Weights of a small GPT-style language model, trained from scratch on English Wikipedia.
Size: MLP 768 tanh GELU, 6.74M parameters.
Architecture: LayerNorm before each block, no biases in attention or MLP, untied embeddings, attention and MLP in parallel.
Training: 157M tokens, 4877 steps.
Each number is 128 + 32 x the weight over its row's rms, rounded and kept within 0 to 255. Layers, rows and columns count from 0. Numbers have three digits each. The size before them is the row's rms in percent of the matrix's.

# layer 10 MLP down (transposed), 768x192, rms 0.0512, rows 203-252, columns 0-63
091:118192096135118125143103158142101169128139125129182121142073188146155149115115075108133120159141093154146157073157152102147095089155098134098116161111151149153100119088072145192112148143123089
093:117179121144123115133132081107106134200151133142121101090146067115090128099168132090088157119141143114128160120146161122120125117113101153099106152097120097173138109181126104113120166107102092
091:106110126120171166103153145094125073152128102139091116129164123111114083139140137152123078153134121153107168104151154091077067125146121140168106226167098117159112078195122137155110129111114137
101:117051139146195095126110127062072119152074145135235112123089118115101082123143134105125153109127107136174151170179156134115194134144146134078142174066086138148134147113094124122072114151131136
098:144180170101079124107121186126094152120197158128159151133095092159187168111125143138120141190137113090138105106093176120152158128081168056141157131121121165146082184158129088115132173140145191
093:121112108131114106128169150158112166130120152148058110118100136129162161125063082089152126100109167081160158139173191186086123158141131125080122083149165112122105100084076116166162149141061143
091:159123163159127166098185096096100133122125113155125094121170089086160118223118162147149109153157130131107140110095178087144127141117166167098166172154168182173135165126124108162128096121113136
100:118106187160160140147144197150112166145095161137144137158130108114151153127101123083162168128138161170067083136151154109135147072128206158098078097146139184143112147095133173127091105160136121
109:167122074116111123111157197171096162102081135134116131144088111139069084185094127155112144162118099162150068151153105072111093161135113120139199145123114062159145140156108071086097137127108081
097:165141068161177155096088116132098140139092160129119131143156137120103118124061092109175171094119085155087116166119138129150128145161131121072159116110169129076091109169122135105130113131119134
096:080161167135146108107118140156119094130097134162157167086070130012117133100184137082173152127117131105116090133147138075118105129161182073086145123088130141067114110090137145139193118135138117
098:120124125134143126194111128139123148137124117165107079055198181173149089122164160129128117140100155149174086087125116113142115134133136122178164148094149182122127130135159135153150089125110159
098:140060165126147140091093108117114140154172144116075171162142128103159108157113162172125058124159152080115144082157118088152149155093151115119111152102137114102105145083174164045135118104135086
104:060142149100138112103096102118111101105163132136162160094113097121136095112095146100123168137145115168106136110132093122190167081138068162102053137077113082131148105129117099146143128135177181
093:085133093103085155130106134157145145255136142166115097103101169151140149155177139129095153165109132076096098136113131104110163086112149202113109177106115171088142136069096116128115100187150137
096:102156124176165150112143136112139067102127137094164189115130137136156101098113130077080138114116042096181135129102120130123085141110119162104178097063179058157110114125114172144138107087201126
097:150106138158223099165127120177087122163094136131153108110135116181078161070152146136118141214104118131146129106120133094119122127144119130154148118146159095183136087135103092148140110125117191
111:095102076127124073139058147154116177111123081170126107124147116132127139151062154162111172118122116168107161171170116147125132115141200134180147151091169088074115129116064149117106127118157082
097:141182121158161112147141144088087103086182085110119110128102136122091077151103122117143093157093035121174158184145093148138175121068123115103164159104091057081120196114119110142130189136154160
102:114092142140193170048162159166131178118135154055106149144086092172124060156092098126103150169150086079065122135133093160177112092105092097133116113102170075172088139157108102161145078154109092
095:168137084098092139079168141082133156123140084081149107085081129058125118112136147175100111207140091120144087107120157151175139153173111098112146122104116124128082084107087145061161140166130143
102:193072181129150116128118112113097139115108151146140130157105130105137165155126108151194171158135072167112175110106169105158077139101169162086128095047118107162159177131109119071139159143105093
094:099165155122084100147158131141081154103193071123138114107079064105190166180108158170051205153104156139153125121099170114099105127145076117124143107123152106122091078131172139150152106128134117
100:113131126089066161116124071140062117147148174173141146126135119121180105144074140151139107133126107117063174113154158147130087128115142130121129125142164164129097170105155106141161131116071154
098:143148145165115126076167120115093124122170090166147160146175223121100180134110118075185107087201118155100174153132117115154069104091149143122162156180094111089163125118110101084165168103181131
103:107163151179202101088121099136169135088099135100092089104111160160129124096156124097126076156116143096090088103118147103138144152184115132109111150137068111105168096092194138097148130120180078
098:121140120065154174135142104112165141156111128153092083165152104073130170124117036147116125124140121141097109117082124052100121095083127170105115150112114115152081144170119147078147114107136105
098:102112098104081205107079157163101157180103149141109125124107123110132143132157107155108082068100123104115103117180076105136117128179090167173102085111074124065134100085117085094112130122173109
096:142163116162144100138117100116090129132144132163024070110157149131129112158102103141083100058136137135185086121098129153085185094107120061153130058114145131137162127125181128168122205171185118
092:172133055135130161094159198093150151094158112130132147095084144101100146170115117141115136134148113170123140091159110168153195116145175135118118071124094153132085143144177083158151127194197118
100:115168120124135157143104105130151066014150156134190142127189180097170105125123156161100132135137136176148072143095152099085107149148127197084082068178074115129133090131077124173139146127144094
103:166126134108186115138130100124161132141112094091200105154153118156140114129093157147152170071090101132145141141066108094164163141095104116129104094139118095142127050086180104127124112156145120
096:100123143125157110146109108089130092160079120197125114103167114066118122127179155172098125133080071144160136119122169135111110088167150085117161126155162149146147144122130122110161131089165100
096:144165092158123124086158137151100149146141134096133138082165131121163123115024193173163124121159106114113178117118128101112098180151081093112101138088161137048137137154110158087100201060112172
095:149073131114088189126123135168072135162094108132089118130065086082087155173107173140150167148149106123129121089132070063135152169084204114150097133148092131132151087157106121108129126107132122
100:127076137197155120117239165155154174132146082156116119104127094108093103144150110107135146121063142144135149183083124082108151091140073101119064124150118112106084072098145046106143233199156148
101:170107097162097129163165110133140139104069036103108117091133147138177130110089110129156049116132130134179137188178123105097172158131094087217134134180127175174120146116099116106128118113157179
099:141141152175106139176195148096138188065072107163083141147097125157092144152139041103106180114173165153128139090139128126160149123132064110134161107128189129095120140125127135145145129107000117
105:176120139143085097121109122153110129109106103127063125072167113182131155107167140158097075125143156095108116132143161124122120125126087136141124129133077091125110122162150086115127098145163110
096:102160130129143147125142114090091153124142143170110115114069150180183182119117189086150111073105109123184091074095116164059168113162118119115118113098129161103181137129136144142136125176116075
092:140094121072117125133167121137058112076125159071177165147133103167146121064165100141104153139123110162174132111153117130155169136091099164123107115116110142174114147185145125127119132194153128
096:150133128093104112128134108135145105154147124156110145142150120152138197153116203056135144095107087071149105145105126121126055154167113088099083156150172151166127132092155162168147164026131148
093:217124152165132076115111170168098148088206114108086090075108132176101120161130114131096116198129088145108116166146147082152086114100105074123154126176123130127137101102147099169161122140098076
101:127097179125112090142137119070147134157096131133092123082112170130110105117081090083131192086153149110073137068095077136151131162160119188075084128148110167102123125120127125135128125139171136
091:126104147076114111146148190112126118111080144113134152111115125107084111150189135133183126118095101104122125133108113172138133179140163104117095069122166142107143156079101161107148160185175141
091:070160170129137146152106128172160086077092146139124070116125093141138127154110142061148128111154084109137140116115118087094125108122183153208134182108158134170150138121135159188128147084160151
101:122163143171117197151162092094107096124099078123122105154140140106152146139184188141113198081113088152077134142126115109140103174198098201134084125124152117125110083120087141157118078141103122
109:138119145130145192109119068147115176113155139127130085151140185148141102098114094110137146162119108140139127173218137133094132090133108113169157132156179122120122177110181136083133142103137163
089:160152121154134085156131129145132107159087145115121081128101177073106084130171184085114091170179166093117162090155153173175147144184140183054130140169125147203115148149138150165121133123215144
108:130172157146058100137133124115167180192162139143137127191114123145059162140116114142085125104125174147148129125114117098084135159158114099152210156103130115151154131160177140123105108135149141
# layer 10 MLP up, 768x192, rms 0.0511, rows 204-253, columns 0-63
098:139065148107144128139099153094129145118111139092171114122105120146049100110145066145093078149103118157123114158109155170178137164112197120178156143158146129149154099086128076133102116192140158
093:132115148146175197104100088148136136099034185123119102140189109134163097122146084118080084095055194111139157170136105164169148124141117142105131126150142080111074045080156108128105136100142175
095:067158146110163137162104110175175104066189082124074152143157099101118180065146084099132168126121082108109138128142174078130051126126075079177148183130116104121157142122081106107194115140155135
098:112125147194131180165138102066161104140138183186129095123128126126156135131087079139134136169178150146131144112133162135127105151172182137167104126169130164090101172126125129115103092146155152
099:073138189160140112170110149181108153138130118108129140069091107118105071125178138118059091135184129087091138161049153125133085087122127100153115143086125085111141097122128131093078137070161162
095:117132130078139107103093142072172103133138131102153135169105152135112125038165107085124131159122159189151119124168125180103123069116121095185086090123090137148125122123147187096131194148141152
099:141150115117136167194135119105095160131128121095078170105115154165151129120087124119087145109122054171189148108130121148080168079127101137102144135092182117174054136112112178146114156081133135
102:162119113146152192173144097108132154171116185145150090140097108131174136140176160119151076122126114138119077135116076176101134098108101164177150201161133117139198142149082183164119144070153146
099:128097139096061111138103152141130127116139068112120130166091094131167152139111135155117113182056069052180122127119096102166142085144109163135137091165113164087197100100160075108156154126143169
102:140114130098177119154117134144093089108126129133105104126086121111106123111089138100114075155077111168152128131079134145110145073158118125137091089115167080136124133190178163092175083094169112
104:127065125131103138190099145140144197155148119125146106089098066158156118131107164119093153187159134117136113149082122093150135095068096127126099168112117135127149092134152136124176141087124156
101:106172155080109109092108109176053139065143136123116139133074114123132155166092106124154133143165172135104139139194100104105100174126153103141110095060118160231176088123162148133052157106124149
103:140159177106139090092077132113110072162157115145112145129129059076142099047104121155132159115103075194124068133153157122101095156165142065121147168168122144046125152159151099129110133187108143
128:172204091170106176127116121157111122202128116112096063085120114060104160173144148127117112135066109102138129159164154101139149098169130174212150137118112160120133152120111147130134083114146161
098:162147100123126149156161131045172176114115177062124088135132141122164175124156175119155103127163143207135148150178200122164116060128115077116115212145112207141116133142164147107103183111157132
098:104112100184095099163120115137152138138130123136157166110123085064152138084119171146099120064140159127162106113109143117119128119129144125180199083115156149083146102097108115138166144119146188
111:139125170169149079160132102108204108146135144133141182183140152151168122112111121117132162095103136099153129128109130132147131150146123124123152171160074107138104130086162140124172110147178126
097:096124168110166160139084116146133095120129124120137129186140090116154098155091091087138132150095110128169102090159067150139155091043112109153160131179067169077138113179092191077149174178110103
096:112109178151192162152138144107107133106147138134143093118144075101151153102116158120154101105138115091128119132137093129126137134185133122143174169113136129054083139149110137103153175163117140
105:142165188119136142146099142182137150159183137115155100168152092127145087099042076131149110134167142108108140095214153092115095163189208170101095130083130146156194168127089121134143136112129140
103:122154147114150103140158080142114102082129120064101088070133120109152089129091137099179093124161138197127131104128136159114148118121133157088164095161165155126116110148120105103139072038128168
099:178136135187176078128157132083121122141171101100129121119120134128044134113080099126099171113109095138116112134152127100196147130107110131173076120097102147111112088139143126131091122103151142
099:145104129156188096174182165168149104119144125125103186088128083181085145101111127151167160183089164169172155083123088144090172128123148163131140096064158129113189112168141177160140129111202096
100:070139124144153145098132125140152139144111187080189048119121085129148071133135158121186133124092109124150170126115196146112087128069165153119113107130112134203108126100203111121118119149164151
109:089124111196139122089153094106118122105168151129112097101150146106098174089136163122139119128166126170119077128162176170114125100171125244138101122186147148127086133092146054088172137153136195
096:132186135141113097138157093136140113152112139133183146141104144158099092127127117103200147117064091134124153119163093121124132133111139145103108124149137184089136148093062118118079114108146145
096:091168119142099112087179130156115109084152145106123091148238086117171148114124127123132128170149064073174132105116118145147136203185131085124107107139199121119136131176106116115128100109090132
102:133081078156113121131106118181083082091140146176152110118088094134163155154135119152152102177125099081143102125160109159112137109105115138099074180077107114151157136177143055168050102138178185
092:113136160097165097158143095125080061102041125097146117130160108113120138136140087172150125101167165132134120103089186048080132127099083086140120154156233115138171151128053183104113111098136117
098:106124071100145134106118108053120186138163170089064139083147099076155172141142163139157125141109180097105151173105148158141143139073143097146105190133077162123113118111082124074113137128100040
099:096179156139102197163170099148125115127116166100113127160101133137102114077151176127179168146143071171126131096130121131073100151167135175131130139167177079073116144096116096083106143145087158
090:145079139081133104136095155108163118158158156101181042168133063157123105108142102146128138101175129164107112088089139085089126135081163147150107154095087147111152126123122112062114139148170089
104:138042084140138092129099180156139128142070128146143120024179120079111118111142122147088136157092126141099128139102141125081069106107164112144123108111112129130128140109098118202121154114045094
097:160171140188143139172148073121200117068104147118174132131124130150196129106093097147177147097209115167122138163205175198102114076134087102156072110149123191094112134115166121098145196147149131
101:157101107095125154145129088136087095151157108128104088134147057134120102149150172116101138097173111121097112103094183112139120139165176150073124172133091121097096118087139068121076149120136115
097:150130115081169100135099100086099159097175135169146184093098135133167175065158148164144180159088102090172114153100120167114102086129174154097145143138146080111121150093142084143104096148125138
104:160147107180123175117143130125097151131099129117098128111084120127151044159092113125113145067113068106076140109117092160139100148161142079087191178127136121131194169110121086144157057140153126
103:118107080152172090123152129080086072104090149172132067115171092139138097094127162185072123133084113097189137151156105127100114162156137141123137078166131088149166163158171183114070115105157123
102:173037111200128087124091157120149119192081158100157102092181084148096079134186086111074133127157156148119100170185118084165135132112109113157123107129101089177076130137152114101086109099165138
092:084147138147085151161113127147089118123145147114097135123062211145155092128098170171111130161128146217044085109169194112085102108044138104171145171137099164083129113124126138069098166186100072
097:111131123092101144121118109137171015105093158126165109144150100132188170100165110137102115086071185160061149108141084167148135123088125114145110180100103130103115153166119116122176108144120158
096:118150077068122100148091116123133133145165107124137131129142074198152107085147082094147156136133141136081145153124131125134125050087154094153156122156105131142153112140096174057150100131139094
099:118135143127170152159159104103136116108147156172135038113112125093193070160136140151118134171125111206121107133121089126108099112119164103112193126091183144145140179096111120193088096127170094
091:109115120076137071070064114107178117128070133138143079097118194184112222149092135088135155189162111145100121157112076166109132095111148116193071118112086110150147100174174176165150099150123183
100:114097129106147131135177090140102070135158105097134171128142134138125108133092142086137100122111084161109160135081100072076151155073113133080162127088093222048149062172098101090091157068154158
096:144134117138106122141188114192118166146140181093173160050119104133087147153160071149116120161131130141157087143140124096128107091120149121114145160186121144111098123111141207074218129094190092
106:107062237114151128145165125162042122156145122108137113113125162102129121150153123079119103124105123184142126187165113157060126161078142152160139102140124125115120137178140090095076093150165098
089:167129126081117137121090110092160101026122110166147171110094097104160101056108080142118099102087164127086146143107105092164099065103069112161116138128077140106137076115099174133101103124096113
096:149107197134154138115122135152110174051088123144093143130108102122139143132131170110171149094111113093130094157090145116142145123206124115139104077160157078089086110094119122117166138112154115
100:128116170142146114085092098170063132051173175074127136112132119153115114130069131086134095141151117108078112100184151162099145100126145172048118109147138189082130169067106077103181166082102106